config = dict(
    norm_place='pre',
    decay_fraction=0.911,
    steps=10584,
)
Each number is 128 + 24 x the weight over the matrix's rms, rounded and kept within 0 to 255. Layers, rows and columns count from 0.

# layer 10 attention query, 96x96, rms 0.0557, rows 14-31, columns 0-95
[[ 93 158 159 168 123 123  91 164 128  92 142 133 126 103 124 112 160 156  88 147 157 161 102 140 117 133  89  92 191 107 118 152 136 109 138 118 116 134 123 108 138 115 187  82 134 154 120 131 120 147 105 147 137 132  83 108 110  92 126 141 129 114  92 138 135 118 119 160 151 109 128 179 138 121 129 102 145  99 154 122  95 145  60 147  90 136 137 100 170 114 135 121 131 143 157 117]
 [171 114 123 121 106 105  92 138 110 123 132 126 112 180 153 130 138 140  81 145 180 160 141 113 143 110 130 117 137  99 146 153 120 199 120 122 113 115 159 111 108 125 159 130 184 187  79 116 124 139 136 146 122 136 156  96 138 124 144 121 151 115 121 116 149 124 123 141 176  77 169 164 111 171 159 107 124  76 124 134 134 147 131 101 122 109 149 153 136 144 126  93  41 118 149 137]
 [178 150 142 136 119  94 125 138 167 177 112  94 133 102 147 135 116 134 122 107 143 114 136 149 168 119  99 145 128 150 107  68 136 145 143 121 176 122 134 139  96  82 121 141 136 116 142 166  94 115 125 100 124 127 116 137 117 161 144 130 128 155 112 124 107 139 104 137  82 102 128 140 135 156 112 148  99 181 101 167 165 126 160  89 148 146 110 173 103  94 101 126 108 123 132  95]
 [133 120 148  84 133 106 136 141 176 114 117 129  83 160 175 139 125  92  98  80 166  78 135 121 112 145 116 159 114 133 165 164 104 144 109 100 110  93 142 121 148 140 141 125 136 154 130  75 105 159 102 111 142 129 121 135 143 147 166 130 136 120 126 168 121 143 147 110 141 164 177 124 105 121 177 131 124 113  86 100  80 130 163 137 119 114 122 122 162 139 164 104  97  94 140 127]
 [143 116 140 136 147 126 135 106 173 135 155 125 112 129 128 129 109 136 128 143 126 126 122 102 139 124 155 158 124 136 133 126 117 108 129 127 144 131 118 112 121 148 128 151 150 167 111 120 132 165 122 148 129  91 165 115 149 147 155 102 160 157 155 135 106 134 157 123 148 163 178  93 107 116 100 121 114 148 118 139 120 130 140 103 101 113 100 133 160 119 127 115 166  92 126 121]
 [165 120 147 163  99 103 104 136 125 119 120 123 172 158  85 126 101 102 131  92 140 107 135 115 173 130 123 116 116 159 106 142 127 122 122 115 133 108 121 102 135  86  84 109 121 140 108 165 133 129  93 139 125 110 109 115  71 127 163 157 113 138 137 161  99 107 147 120 115 136 142 158 107 112 155 142 134  81 112 128 169  79 153 113 143 133 132 138 145 152 133  96 124 150 156 104]
 [136 175  99 141 133  90 109 110 131 141 123 112 119 106 119 136 125 114 136 154 124 143  98 159 172 149  85 153 131 140  75 142 143 119 106 128 109 102 130 134 164 127  96 144 102 124 132 133 131 106 104 121 173 130  91 158  86 137 131 110  98 105  81  98 157 131 152  95 102 138 115 118 140 106 132 166 127 156  96 154 125 101 140 149 137  98  87 130 124  85 150 122 137 127 141 127]
 [113 139  84 140 142 120  94  94 114 124  90  95 139 151 126 149 128 129 145 137 147 149 167 135 128 106 137 163 149 124 200 112 151 138 128 129 138 161 133 127 133 137 149 179 102 174 134 123 146 111 136 113 135 105 144 107 138 161 101  52 155 135 112 138 139 132 109 113 118 140 136 134 131 127 140 115 156 128 140  98 116 151 143 158  86 103 149 117 121 117 134 135 102  79 133 125]
 [114 127  86 136 138 122 104  83 158 138  96 137 122 112  94 145 145 153 140 114 104 149 166 128  90 128  96 107 160 155 134 151 169  99 102 119 131 149  98 143 145 145 110 168 111  94 136 127 143 124 116  90 166 171 159 135 163  99 130 126 126 159 141 123 125 108 120 116 119 173  75  63 126  78 158 101 123 140 153 148 124 135 152 122 139 162 127 139  98 157  97 161 170 132 102 147]
 [102 122  97 164 161 134  99 115  81 159 122 151 148  86 124 127 134 130 145 151  95 104 150 148 155 139 117 153 129 119 101 105 150 153 103 146 148 125 146 157 153 110 103 121 110 112 154 144 169 114 122 108 132 179 118  98  90 137 130 125  97 176 113 105 124 126 115 138  92 177 119 132 152 156 154 130 138 167 133 176 123 138 145 117 143 128 121 140  87 124 123 164 151 150 145 138]
 [109 135  98 126 144 121  94 101 116 121 156 159 122 151 114 142 134 128 104 151 134 146 139 161 122 149 118 180 118 157 121 132  93 156 108 149 122  88 139  98 116 118 150 125 117 114 132 155 124 141 148  81 108 139 124 138  74 115  88  59 119 157  75  73 138 148 118 110 100 107  78 143 133 135 155 118 101 104 102 138 148 137 119 136 108  88 165 139 111 149 119 148  90 126 139 104]
 [134 115 129 122 117 134 113 155  69 137 129 119 133 110 112 121 144 121 119 125 108 151 152 158 122 141 151 119 108 112 151  97 156 141  82 134 185  99 155 115 121  67 101  97 122 129 151 137 110  96 136 137 132 127 110 109 145 110 125  83 131 178 107 150 101  93  86 150  70 157 131  95  84 162 105 105 124 138 135 163 124 182 149 140 118 184  81 141  93 142 100 123 115 147  76 116]
 [ 89 145 129 179 157 132 135 105 130 129 125 115 133 110 129 114 150 177 142 135 129 110 121  66 140 143  85 139 147 169 153 109 166 105 117 156 156 144 155 148 149 122 131 171  95  92 149 112 128 146  98 135 139 142 114 117 113 146 152 133  94  97 106 130 151 156 129 123  90 122 157 110 147 135 132 136 125 156 115 147 114 103 150 115 145 116 117 126  89 140 107 140 117 165 138 144]
 [ 89 128 143 117 115 154 175 180 163 124 131 122  93 119 124 128 128 143 118 132  96 143 135 126 109  99 169 126 115 105 122 108 114  76 125 122 116 134  91 143  82 135 149 133  93 130 134 131 112 162 120 162  93  80 125 177 152 139 112 151 137 113 133 145 110 128 120 105 136 124 147 151 110 109  80 113 110 125 154 121 152 140 125 127 131 158 112 106 170  99 122 143 112 108 111 115]
 [ 83 117 107 124 101 108 123 109  87 122 130 107 116 125 180 137 157 143 120 132 116 147 114 104 134  87 139  89 137 161  99 131 152 110 117 155 172 170 122 130 132 119 117 112  84 132 123 125 135 127  98 122 121 152 116 129  89 126 162 120 125 123  86 138 152 113  99 130  79 128 115 135 171 151 134 135 153 117 108 157 130 186 130 138 167 140 154 125  76 144 118 157 107 181 145 118]
 [ 92 144 117 131 143 106 114  43 124 106 147 139 141 186  46 135 128 152 143 151 135 168 148  85  92 104 171 107 156 142 158 140 139 132 135 110 164 133  73 107 141 128 156 145 125 137 128 182 143 127 100 143 136 148 134 159 112 140 151 131 125 115  82 106  80 149 146 132 114 154 103 131 119 115  79 129 111 117 139  92 108 143  50 155 106 124 132 128  96 145 149 107 146 115 122 125]
 [147 155  67  96 126 115 103 145 142 169 115  92 140 157  70  96 103  78 188  87 167  63 136 173 199 131 116 179  37 148 180 137 163 132 120 169 107  82 196 128 183 150 113 154 124 148 124 127 133 104 191 120 137 160 103 121  94 181 141  94 102 142 130 102 136 135  99 125  89 163 134  93 121 121 170 169 171 128  80 144 119 123 139 108 115 106 109 141 104 135  89 153 150 131 156 142]
 [120 141 117 140 140 139 116 123 148 147 149 113 133  99 129 111 111 123 101 175 104 131 102 133 164 158 106 130 107 133 150  91 118  77 140 122 145  97 135 123 108 112 171 154  96 134 168 166 126 153 156 144 102 109 134 188 102 149 119 168 125 171 132  90 140 171 126 121  92 107  78 148 130 135 110 143 100 139 163 173 160 127 144 142 123 139 113 143 119 119 125 171 149 101 115 115]]
# layer 10 attention key, 96x96, rms 0.0556, rows 14-31, columns 0-95
[[ 89 106  68 120  90 161 111 152 101 120 154 170 111 105 150 126 146 101 106 161  57 160 126 113 100 115 121 107 164 115 138 107 131 106 162 146 130 154 130 177 155 148 121 106 143 137 138 135 194 129 193 124 155 137 129  90 128  88 129 154  64 135 123 109 151  91 144 138  96 139 122 122 138 111 108 145 127 128 159 119  92 144 122 124 130 143 106  98 121 176 108 131 113 150 121  93]
 [102 150 145 133  91 133 177 141 131  71 128 135 138  97 116 122 103 121 122 112 146 112 134 123 115 127 120 106 161 145 123 136 137 114 132 111 103 120 110 141 119  94 139 136 102 147 138 153 112 167 121 154 129 153 139 122  71 137 131 138 168 138 145 148 147 118 140 105 121 130  93 150 141 141 145 109 154 159 154 110 168 117 156  83 143 124 196 112 108 147 152 122 123 151 127  97]
 [ 81 146 182 117 151 168 142 152 144 156 147 172 119 123 129 121 145 120 134 135 116 119 166 134 110  90  84 141 143 115 135 152 139 136 143 138 144 128 108 138 130 140 128 169 149 122 145 120 137  88 131 162 134 140 146 168 115 120 110 113 101 144 109 127 144 135 144 141 176  91  78 142 106 131 115 146 113 155 167 175 173 145 141 144 102 154 157 142 114  78 141 121 118 131 111 115]
 [ 83 117  96 129  91 121 159 114 159 142 129  96 120 126 126 160 113 127 151  44 124 104 148 121 108 124 155 113  95 122 151 143 137 157 137 104 109 120 136  95 156 126 160 178 128 131 111 172  91 154 107  97 122 157 183 135 133 140 122  64 143 139 127 170 133 133 162  99  91 111 137 117  88 116 132 123 117  80 121  78 146 133 211 142 133 120 156 134 108 141 120 129 151 101 108 135]
 [ 95 146 134 118 187 150 153 141 142 152 124  88  87 119 112 157 125 109 135 123 133 141 124 123  83 162 140 156 108  67 133 134 141 143  81  85 136  70 103  80 130 124 150 154 132 131 128 121 140 154 111 154 118 143 195 211 162 166 150 135 139 116 108 168 134 140 185 133 106 104 109 134  98 144 109 118 122 133 129 122 138  78 147  97 162 118 158 105 161 106 110 129 144  92 137 145]
 [ 93 119 126 118  78 156 153 119 116 154 113  96 135 115 145 125  66 113 123  90 112 128 136 123 168 140 162  93 127 118 151 117 113 163 148 132 173 101 124 100 142 149 158 122 126 121 136 132 140  93 133 120 123 159 118 139 123 181 158 123 200 119 155 132 144 152 103 105  81 117 132 116  93 115 130 142 109 147 119 122 137 146 164 148 138 166 128 111 133 127 152 119 148 115  79 102]
 [109 151 136 123  93 157 128 124 154 122 149 106 103 110 119 126  99 135 108  99 117 135 113 129 102 110 108 177 119 130 119 123 121 150 169 133 157 132 150 123 124 128 129 152 117 114  99 108 134  94 123 133 148 108 132 155 102 133  78  90 146 167 122 141 137  67  93 120 107 151 124 134 137 107 118 143 106 143  94 152 184 148 167 134  95 121 126 113 162  89 106 143 120 114 138 103]
 [144 142 119 131 143  96  72 121 122 110 147  93 117 127 125 160  99 113 121  83  99 123 121 145 145 101 154  69 118 138 137 102 181 112 157 141 140 128 144 103 148 190 111 146 161 100 106 137 163 124 118 141 152  93 101 150 127 188 142  66 131 112 114 111 134 127 135 113 132 111 149  89 113 158 121 145 128  92 102  97 162 113 137 117  86 112 140  73 118 122 107 114 132 119 129 131]
 [181  94 103 148 159 121 108 117 115 170 100 168  93 125 134 105 147 159 128 123 137 138  82 115 150 112 125 126 128  88 101  82 125 112  42 102 119  96 146 121 143 186 181 125 148  96 118 130 189 101 146 107 141 145 123 135 160 101 128 101  77 104 128  98 120 123 163 121 174  97 140 125 132 154 151  81 143 142 173 129 123 109 102 147 119  94  88 120 144  92  98 139 133 118 156 116]
 [143  94 136 157 140 149 127 115 101 108 115 129 101 136 127 108 137 147 153 160 149 141 136 123 166 110 132 135 115 144 112 105 128 120 116 143 163 150 155 133 100 134 137 151 104 131 136 106 204  89 105 139 142 166 183 142 100 131 128 104 136 145 101 138 128 103 135 133  88 165 112 147  90 181 135 128 157 166 147 149  73 156 133 152 109 150 118 144 107 145 132  92 132 152 154 128]
 [149 149 144 134 125 104 135 103 173  78 142 131 106 142 107 157 128 142 185  79 157 156 102 112 145 122 114 119 147 144 124 115  89 127 163 126 134 165 100 115  96  87  99 110 124 154 120 113 129 134 142 148 139 131 131 120 104 103 117  95 191 187 106 140 122  89 127 167 107 136 112 147 156 131 132 142 116 159 134 130 114 137 146 113  70 106 144 127 153  97 144 153 165 145 152 130]
 [118  88 163 147 121 110 118  93 134 128 142 151 103 144 162 138 126 141 112 124 115  97 129 137 152 109 111 156 110 139 152 144 131 129 123 176 162 154 111 147 154 157 149 159 143 104 141 105 117 109 155 109 143 142  94 120 118 186 134 138 108 177 126  85 145 132 124 116 161 189 126 132 110 108 133 123 153 134 111 153 111 137 125 116 110 127 111 124 117 125 123 151 133 150 138 154]
 [124 138 134 154 108 151 129  92 154 143 144 110 126 100 127  87 156 131 184 116 134 140 176 138 129 144  68 160 135 113 119 142 161 154 172 123 109 143 141 116 137 111  93 123 103 105 116 115 141 121 134 135 165 130 147 192 110 123  79 108 103 136 104 182 133 102 125 126 166 121 173 151 134 158  81 167 107 135 118 142 147 117 144 131 122 106 125 142 125 177 127 173 102 196 106 131]
 [164 160 125 112 127 154 130 126 127 167 158 100 151 132 163 199 167 128 142 134  69  98 116  96  91 127 116 116 133  99 121 174 116 152 153 127  77 110 107 105 147 135 125 145 138 122 134 115  97 127 109 127 113 127 131 134 164 138 129 144 123 114 116 133 126 127 147 127 149  80 130 138 163 106 100 117  67  89  94  96 108  85  93 109 116 108  80  90 160 107 143 117 122 101 117 139]
 [127 117 105 168 162 112 148  88 136 163 160  99 110  85 117 150 160 126 153 141 114 143 142 110 150 108  96 125 118 151 113  88 180 136 156 141 114 160 133 134 126 136 148 147 102  97 140  85 122  70 131 144 188  86 146 146 111 110 125 130 100 107  89  94 154 142 130 149 138 111 110 136 169 109 144 133 113 148 144 140 131 116 139 106 110 146 116 105 136 138 129 169  93 122 112 125]
 [ 85  88 108 132 130 124 140 124 140 133 141 105  98 130 128 115 137 136 105  97  91 130  60 114 106 115 135  76 170 159 120 110 145 119 107 121 158 126 108 126  99 135 141 112 156 109 128 140 150 134 111 127 137 128 141 140 171 111 141 193 173  87 161  85 136 113 151 129  97 154 120 118 107 118  54 116  78 140 193 154 161 122 103 138 156 121 117 136 129 154 149 122 185 115 138 127]
 [149 135  88 130 147 115  98 106 128 161  92  87 129 123 147 128 103 105 176  98 142  82 164 173 159 117 123 139  97 138 115  74 149 136 142 177 166  72 114 155 164 170 123 172 145 116  99 127 116 107 138 110 154 133 102 119 150 193 110  72 119 166 113  99 154 160 151 166  85 105 134  80  82 122 146 136 154 183 159 149 131 172 157 106 114 149 127 126  85 156 129 125 121 125 134 123]
 [151 138 130 104 141 149 111 128 151 139 128 131 136 159 150 130 160 126 131 140 119 115 129 137 120 120  56 140 171 129 122 152 118 104 165 135 119 116  93 131  77  97  98 144 122 125 121 111 193 109 145 121 152 128 110 174 142  99 152 121 126 139 114 122 148 146 112 137 166 128 101 159 134 122  97 151 122 142 156 110  71 104 141 147  93 115 106 140 108 107 159 135 138 105 121  90]]
# layer 10 attention value, 96x96, rms 0.0623, rows 0-17, columns 0-95
[[129 114 164 165 139 128 129 123 174 131 173 123 128  90 119 149 119 123 132 150 109 150 113 107 104 122 151 113 147 135 121 136 132 146 147 150 144 175 144 117  95 123 133 142 150 159 107 149  97 103 122 116 123 164 171 128 134 101 134 139 132 122 101 124 121 151 129 112 129 137 107  77 147 132 128 111 115 105 143 138 104 121  97 131 143 129 133 154 137 104 157  97 143 153 141 129]
 [121 130 123 184 158 116 120 108  84 110 156 140 125 105 139 112 113 179 102 149 118 160 122 108 123  88 144 153 120 124 127 114 134 127 133 182 122 129 130 152 127 129  83 137 161 150 122 132 106 158 130 140 149 138  99 109 130 161 153 118 137 146  69 100 170 143  96 128 113 133 157  83 117 145 125 102 168 127 110 133 137 153 152 153 127 144 161 131  81 107 150  97 110 118 174 119]
 [110 122 111 115 113 120 138 114 155 151  85 109 103 135 137  85 127  57 115  58 120 100 200 150 136 132  91 156 124  89 149 138 120  90  97  96 160 112 116 142 131 142 155 151  43 132 129 122 111 134 150 131 159  60 143 166 111 141 141 105 118 126 100 142 141 121  86 103 117 167 154 117  96 147 116 118 142 150 122 106 190 108 169 135 121 171 146 132 178 134  98 144 129  88  66 123]
 [124 131 122 148 151 143 136 145 121 129 179 108 138  87  89 148 121 174 124 123 109 144  69 117 135 130  92  93 105 179  97 118 151  79 141 169  93 124 114  81 115 117 128  80 146 126 126 140  88 140 160 150 142 127 146 105 125  87 121 156 113 110 142 126 151 104 113 122 133 132 115  64 162 105 108 114 128 126 116 121 110 110 102 146 104 114 137 138 138 116 104 119 120 146  98 133]
 [101 115 146 157 126 112 133  87 157 159 141 110 144 117 113 147 126 136  61 110  97 124 121 114 116 134 142 119 143  91 121 156 127 108 127 137 128 143 102  91 106 109 136 104 116  85 109 138 106 121 111  99 117  87 126 119 113 110 118 137 120  98 153 140 102 111 103 133 110 145 180 132 142 132 132  78 113 142 140 101 179 112 112 134 133 108 134 132 114 119 110 114 119 114  97 108]
 [ 94 123  78 136 132 158 117 117  98 136 130 116 184 129 134 167 137 154  98 118 114 176 144 135 120  88 163 117 100 113 129 146 146 170 118 134  74 137 139  90 149 114 140 114 154 111 115 166 178 121  95  60 139  92 150 110 115 114  86 135 139  86 142 133 119 131 137 144 112 105 137 157 172  91 152 130 137  91 121 110 104  98 150 141 119  73 112 141 122 138 125  99  79 110 135 102]
 [125 128 138 137 133 132 133 167 107 107 189 114 158 119 122 146 114 111 128 143  99 216 113 131 117 110 153  93 119 155  77 125 114 134 142 179 124 120 120  96 105  89 103  81 164 140 111 141 123 146 123 124 132 131 137  85 129 107 107 159 117 112 150 133 120 129 125 134 127 132  77 117 158 104 136 125 122 114 128 137  99 155 101 160 139 108 144 145 125 135 118 154 129 149 123 101]
 [170 119 136 176 132 106 134 153  98  99 175 144 134 121 142 141 113 132 118 195  99 116 111 108 154 131 154 106 145 117 103 159 166 169 137 142 131 157 139 144 103 140 152 115 120 165 113 135  76  91 121 135 137 172 128 128 136 101 163 113 134 141 100 128 133 159 142 132 155 131 100 109 145 150 134 132 128  92 124 163 138 136  98 144 144 137 120 156 125 117 135 105 137 122 137 136]
 [147 121  77  73 134 192 123  77 120 134  51 105  93 184 156 149 128  97 165  68 171 154 155 122 116 184 158 197  76 125 188 108 123 176 134 136 108 138 135 146 169 105  48 153 128 101 121 120 146 181  58 116  75  99 144 120 129 103 101  93 127 111 117 125  88 123  93 120  90 116 206 130 101 138 139 112 142 120  85  56  91 144 163 118 122  62 133 121  95 102 145 175 102 113 146 147]
 [ 57 143 105 170 130 189 123 106  75 145  97 140 143 151 120 136 139 156  99  89 117 151 166 127 126 125 152 169  83  65 162 133 151 145 118 114 112 112 139 123 156 187 145 167 125  95 114 148 140 118 115  88 134 146 140 122 118 174  64  88 120 137 153 111 156 151 108 107  91  95 147 184 141 110 179 127 148  83  92 144 147  98 148 144 134 119 137 121 107 168 123 118  73 138 142 142]
 [169 141 118 107 117 136 131 111  99 131 141 141 106 134 119  74 140 146 112 104 154 117 131 130 164 133  84 129  90 159 148 131 117  91  97 108 112 109  92 121 152 128 145 124 137  67 161  87  79 163 131 141 126 107 109 157 106 138 135 109 125 116 158 132 139 100  93 121 139 135 164  93  96  81 106 120 155 148 138  71 173 144 151 144 114 190 172 110 129 132 107 156 147 115 129 118]
 [144 127 119  96 113 107 127 152 170 157  87 137 159 136 143 128 126 105 146 141 183  88 124 150 134 156 113 138  91 127 142 153 148 128 119 132 101  96 104 129 138 122 114 103 112 125 159  92 104 118 163 181 101 101 161 149 105 113 129 167 124 129 180 127 102 117 154  93 157 133 149 114  98 131 105 132 128 140 140 125 139 161 111 142 117  99 137 120 150  96  88 112 159  76  75 142]
 [144 130  93 114 137 126 140 133  75 110 110 141 131 129 128  73 142 169 129 146 169  67 125 106 193 141 104 165  83 145 130 138 150 114 120 126  82 105 112 147 172 163 140 100 133 127 154 105  75 118 164 141 176 143 118 156 113 147 132  68 126 121 121 128 186 111 134 125 119 110 139 111 111  90 120 162 172 119 135 120 124 114 162 131  99 142 140 116 126 152 141 120 106 112 146 153]
 [113  97 144 184 128 136 127 143 120 103 165 123 149 110 123 153 119 175 130 147 108 160 109 102 135 119 165 117 137 125 148 142 130 169 119 135 135 169 124 145 116 110 123 121 182 112  88 137 120 109  89 101 109 164 119 114 130 103 128 124 130 107  89 145 130 155 115 147 149 110 157 117 129 136 147  86 126 119 146 113 112 130 116 144 141 127 131 154  79 120 149  85 122 133 142 105]
 [141 111 141 146 156 131 119 112  94  90 118 134 135 136  99 155 140 127 104 129 125 180 150 119 107 108 188 125 157 104 149 134 132 162 132 118 174 146 147 120 123 117 122 167 168 134  95 147 140 112  87  86 117 135 110 117 143 159  95  91 148 147 120 115 137 167 118 106 134 119 122 141 147 118 160  80 135  82 114 125 131 124 146 130 150 133 146 144 121 126 176 120  83 131 172 128]
 [134 100 122 132 136 129 123 127 149 119 104 125  96 116  65 100 135 106 150  85 143  67 168 123 139  99 102 168 162 123 172 150  74 124 110 120 137 107 146 191 156 141 135 214 162 124 140 118 139 133 148 132 135 162  87 128 131 177 152  76 152 141  91 135 135 128  88 181 134  94 146 107 115 101 124 117 127 192 126  70 126 129 161  99 117 190 160 106 129 105 169 158 152 167 164 145]
 [ 76 128 142 146 108  97 146 143 156 148 155  97  94 122 105 129 128 148 136  94 125  86 156 133 148 149  81 162  97 101 128 130 109  89 140 142 125 112 104 124 120 176 148 169  87  94 131 123 136 132 178 137 105 141 114 152 118 176 119 143 109 122 152 133 101  74 100 156  88 124 161 141 106 130 127 115 118 195 139 104 136 122 168  80 127 147 129 124 141 122 122 141 128 165  78 104]
 [126 142 126  65 122 155 134 135 144 128  65 116  73 160 136 100 129  74 166  95 121 115 149 149 126 164 114 146 135  79 140  87 111 114 129  82 161  93 136 161 141 136 120 138 105 145 125 109 141 154 117 133 110 126 140 140 138 123 108 129 124 144  88 123 103 136 129 108 115 147 151 154  92 155  90 123 107 133 134 127 129 133 140 121 146 156 124 133 156 147 121 145 135 127 117 138]]
# layer 10 attention output (transposed), 96x96, rms 0.23, rows 0-17, columns 0-95
[[144 130 131 129 123 109 148 157 131 106 171 160 118 138  93 121 153 131 105 135 142 176  99 107 140 164 160 136 130 112 106 141 155 104  96 105 132 131 119 125 151 132 131 116 127 125 100 169 103 164 119 160 136 130 132 119 129 116 162 163 126 121 133 143 122 130 136 150 176 100 163 106 111 130 122 121 121 116 117  95 135  98  80 123 132 131 139 114 169 145 130 127 123 110 131 130]
 [136 136 107 127 154 113 110 161 140  87 134 134 107 146 119 117 134 137 144 159 153 142 111 170 123 146 174 118  89 174 117 131  92  79 130 113 141 139  86 118 120 159 121 132 139 149 109 121 106 124 165 157 114 133 136 149 147 166 156 115  97 121 179 134 141 125 160 136 160 128  88 119 136 106  66 133 116 127 132 126 128 112 116 150 127 133 107 127 115 140 119 113 147  91  90 125]
 [135 154 138 160 136 156 135  92  71 119  98  95 105  68 138 107  84 156 122 125 136  65 139 114 138 127  69 165 120 146 153 113 150 152 108 155 116  83 168 131 112 150 154 140 132 107  67  76 116 126 156 110 124 124 125 147 156 171  90  73 124 136 109  96 178  97 126 135 130 104  80 131 117 158 146 107 126 133 125 173 129 146 147  98 136 151 130 147 115 102 108 139 101 122 136 142]
 [133  90 124 129 123 102 150 148 116 122 103 156 109 157 143  94 125  93 135 141 167 144 122 155 117 159 179 120 136 153 112 144 119 141 122 119 113 110 105 142 108 144 106  99 109 132 145 180  99 135 103 152 153 126 131 183 127 127 143 145 175  91 110 125 117 157 112 148 112  89 125 113 141 128 168 149 125 109 102 145 145 106 102  92 141 121 135 118 154 172 156 137 138 114 147 162]
 [134 128 150 116 114 125 129 131 129 108 126 133 111 151 109 150 151 106 102 104 176 149 164 107 101 112 113 121 134 122 105 141 150 153 103  99 102 128 132 141 130 152 140 134 127 169  58 147 128 127 132 141 130 141 119 119 155 131  95 139 167 120 130 143 131 147 135 132 165 106  95 145 135 137 153 129 104  85 138 151 125 157 134 108 162 107 138 153 164 151 136 126 109 137 129 131]
 [127 128 152  82  97 130 112 162 139 121 109 155 163 146  90 147 168 118 114 108 152 153 167 105 141 139 143 143 110 108 120 145  94 158 124 128  67 124 121 127 137 177 131 115 122 142 129 134 117  99 103 129 137 114 132  92 132 103  76 142 174 155 191 147  99 144  98 104 151 177 143 140 149  89 141 124 134  84 160  88 121 176 142 146 105  94 146 126 134 158 117 143 129 154 123 163]
 [141 127 147 106 129 136 128 191 159 121 122 143 133 170 118 123 112 128 120 139 156 162  84 134 108 157 168 108 130 115 108 138 117 113 144 103  90 128 112  96 118 159  97  83 105 110 113 178 122 146 104 145 142 136 124 137 149  93 144 177 160 114 154 131 116 155 137 131 131 119 189 124 173 124 135 145 126  84 120 120 118 104 100  99 125  82 108 103 110 143 147 118 109 142 121 173]
 [129 140 110 118 112 109 150 135 146 128 165 149 102 108 115 110 153 136 120 146 124 178  75 104 125 149 168 115 143 140 101 144 142  81 118 119 130 136 113 134 130 122 115 128 137 132 113 162 115 179 141 147 137 108 134 132 149  85 163 156 106 111 139 123 119 143 137 128 186 139 173  86 115 105  93 111 152 107 124 119 161 117  98 143 135 152 107 113 162 116 116 123 157 133 104 149]
 [130 108 117 153 125 166  95 144 104 101 129 134 144 105 105 146 121 149 129  81  98 110 170 120 178 100 114 104  73 132 146 106 108 128 110 132 119  96 132  88 130 149 120 104 140 165 140  85 149  36 132 148 103 116 128  74 106 151  58 143 132 140 175 177 153  94 124 157  81 137 126 168 204 157  84 138 115 135 176 118 130 147 173 153 143  82 106 128 120 156 101  77 120 116 164  92]
 [142 131 117 113 137 125  97 115 129 117  92 129 183 121  95 173 176 162 138 133 162 125 176 146 142 116 149 144 120 153 164 132 108 191 116 151  97 140 133 105 116 172 148 116 134 190 135 118 155  87 130 127 130  82 127  67 141 120 120 106 138 124 161 121 104  78 115 137 151 228  98 133 144  81 139  91  86 127 142 111 129 193 127 171  96 112 158 162  97 154  84 133 127 130  93 140]
 [104  97 101 160 158 161 128 108 110 138  66  94  90 123 142 107 153 121 159 109 116  86 147 164 112  85 120 148 110 161 164 117 132 145 130 134 112 113 132 143 117 120 139 146 132 117 163 112 138 101 183 114 135 161 138 169 117 156 105 112 151 104  85 133 141 131  94 135  82 104  79 154  94 145 125 161 149 135 127 173 117 138 149 112 128 118 109 151 124 127 132 118 110  88 115 135]
 [141 133 122 128 102  90 147 102 121 115 113 118 106 102 177  87 140 100 126 107 101  71 147 183 156 111  93 113 148 128 118 116 146 125 106 128 149 114 153 117 115  91 130 139 111 107 196 141 146 115 157  92 117 147 120 153 110 112  91 125 155 154  98 104 128 130 120 122 107 127 143 140 135 175 168 108 156 126 136 167 135  97 179 111 150 114  93 151 118 115 134 146 117 130 159 109]
 [103 118  76 135 144 132  96  83 117 155  80 126 104 107 143  90 149 100 185 140  99  73 154 178 141 117 152 133 129 194 167 116 102 128 127 140 143 112 102 152 125 118 148 159 110 150 176 103 135 116 157 125 135 120 129 155 115 117 129  85 136 119 109 104 126 141  80 136  94 148  98 121 122 117 113 131 177 160 130 132 152 151 131 136  96 152 121 115 127 118 104 133 157  97 120 139]
 [148 132 116 121 126 136 127 167 156 103 166 149  97 138  72 133 163 122 119 116 128 180 124  98 126 138 174 115 109 123 106 141 135 124 113 101 112 153 105 127 156 150 111 114 145 158  95 159 115 142 126 154 119 133 161 122 149 129 136 174 117 127 155 154 116 143 142 140 168 138 129  99 111 104  76 121 113  76 111  78 130 126 130 138 131 109 133 124 159 139  96 123 141 131 123 143]
 [135 150 137 123 124 164  85 146 151 117 146 126 164 138  64 157 180 161 120 132 142 166 136  90 116 109 140 149  89 110 126 138  97 127 122 116  98 136 136 103 147 175 135 115 149 170 106 133 141 140 128 134 141 112 157  51 149 102 133 161 113 131 180 119 122 117 126 125 183 135 147 116 115 121  88 129  86 124 133  91 136 115 110 163 107 120 127 142 132 145 110 123 136 111  91 105]
 [102 153 126 150 181 145  63  65 127 128 125  92 107 107 147 124 139 148 163 102 115  99 179 124 136 129 142 165  55 151 165  82 143 134 146 112 194 144 128 125 159 114 156 131 163 134 118  66  80 114 147 114 118 153 162 135 101 179 156  89  60 135  75 161 150 111 133 103  81 150  90 126  69 139  97 147  83 126 110 125  95 112 125 127  91 170 153 101 123 133 135  75 127  67 130 100]
 [136 128 155 168 136 120 130  77 123 119  96 105  71 155 162 151  87 120 128 112 144  70 153 164 113 119 122 136 137 121 175 105 145 155 126 119 175 118 142 148 118 100 144 146 156 150 100 106 125 130 113 148 101 147 107 162 142 181 126  99 147 111 109 154 150 115 130 115 104 138 111 133 116 132 163  95  97 125  81 161 106 169 114 108 134 126 170 148  97 128 116 124 109 126 149 149]
 [145 129 130 165 126 166 130 115  99 127 150 117 144  94 148 134  67 147 124 114 102  94 138  88 140 119  90 141 134 140 159  94 150 127 132 156 134 129 159 138 122 122 108 126 118  96 122 101 142 117 128 119 114 114 129  99 128 139 111 108 102 127 132 131 152  94 133 143 103 116 126 120 157 175 127 130 113 169 127 135 129 112 149 113 143 135 135 152  96  83 106 133 111 141 143 119]]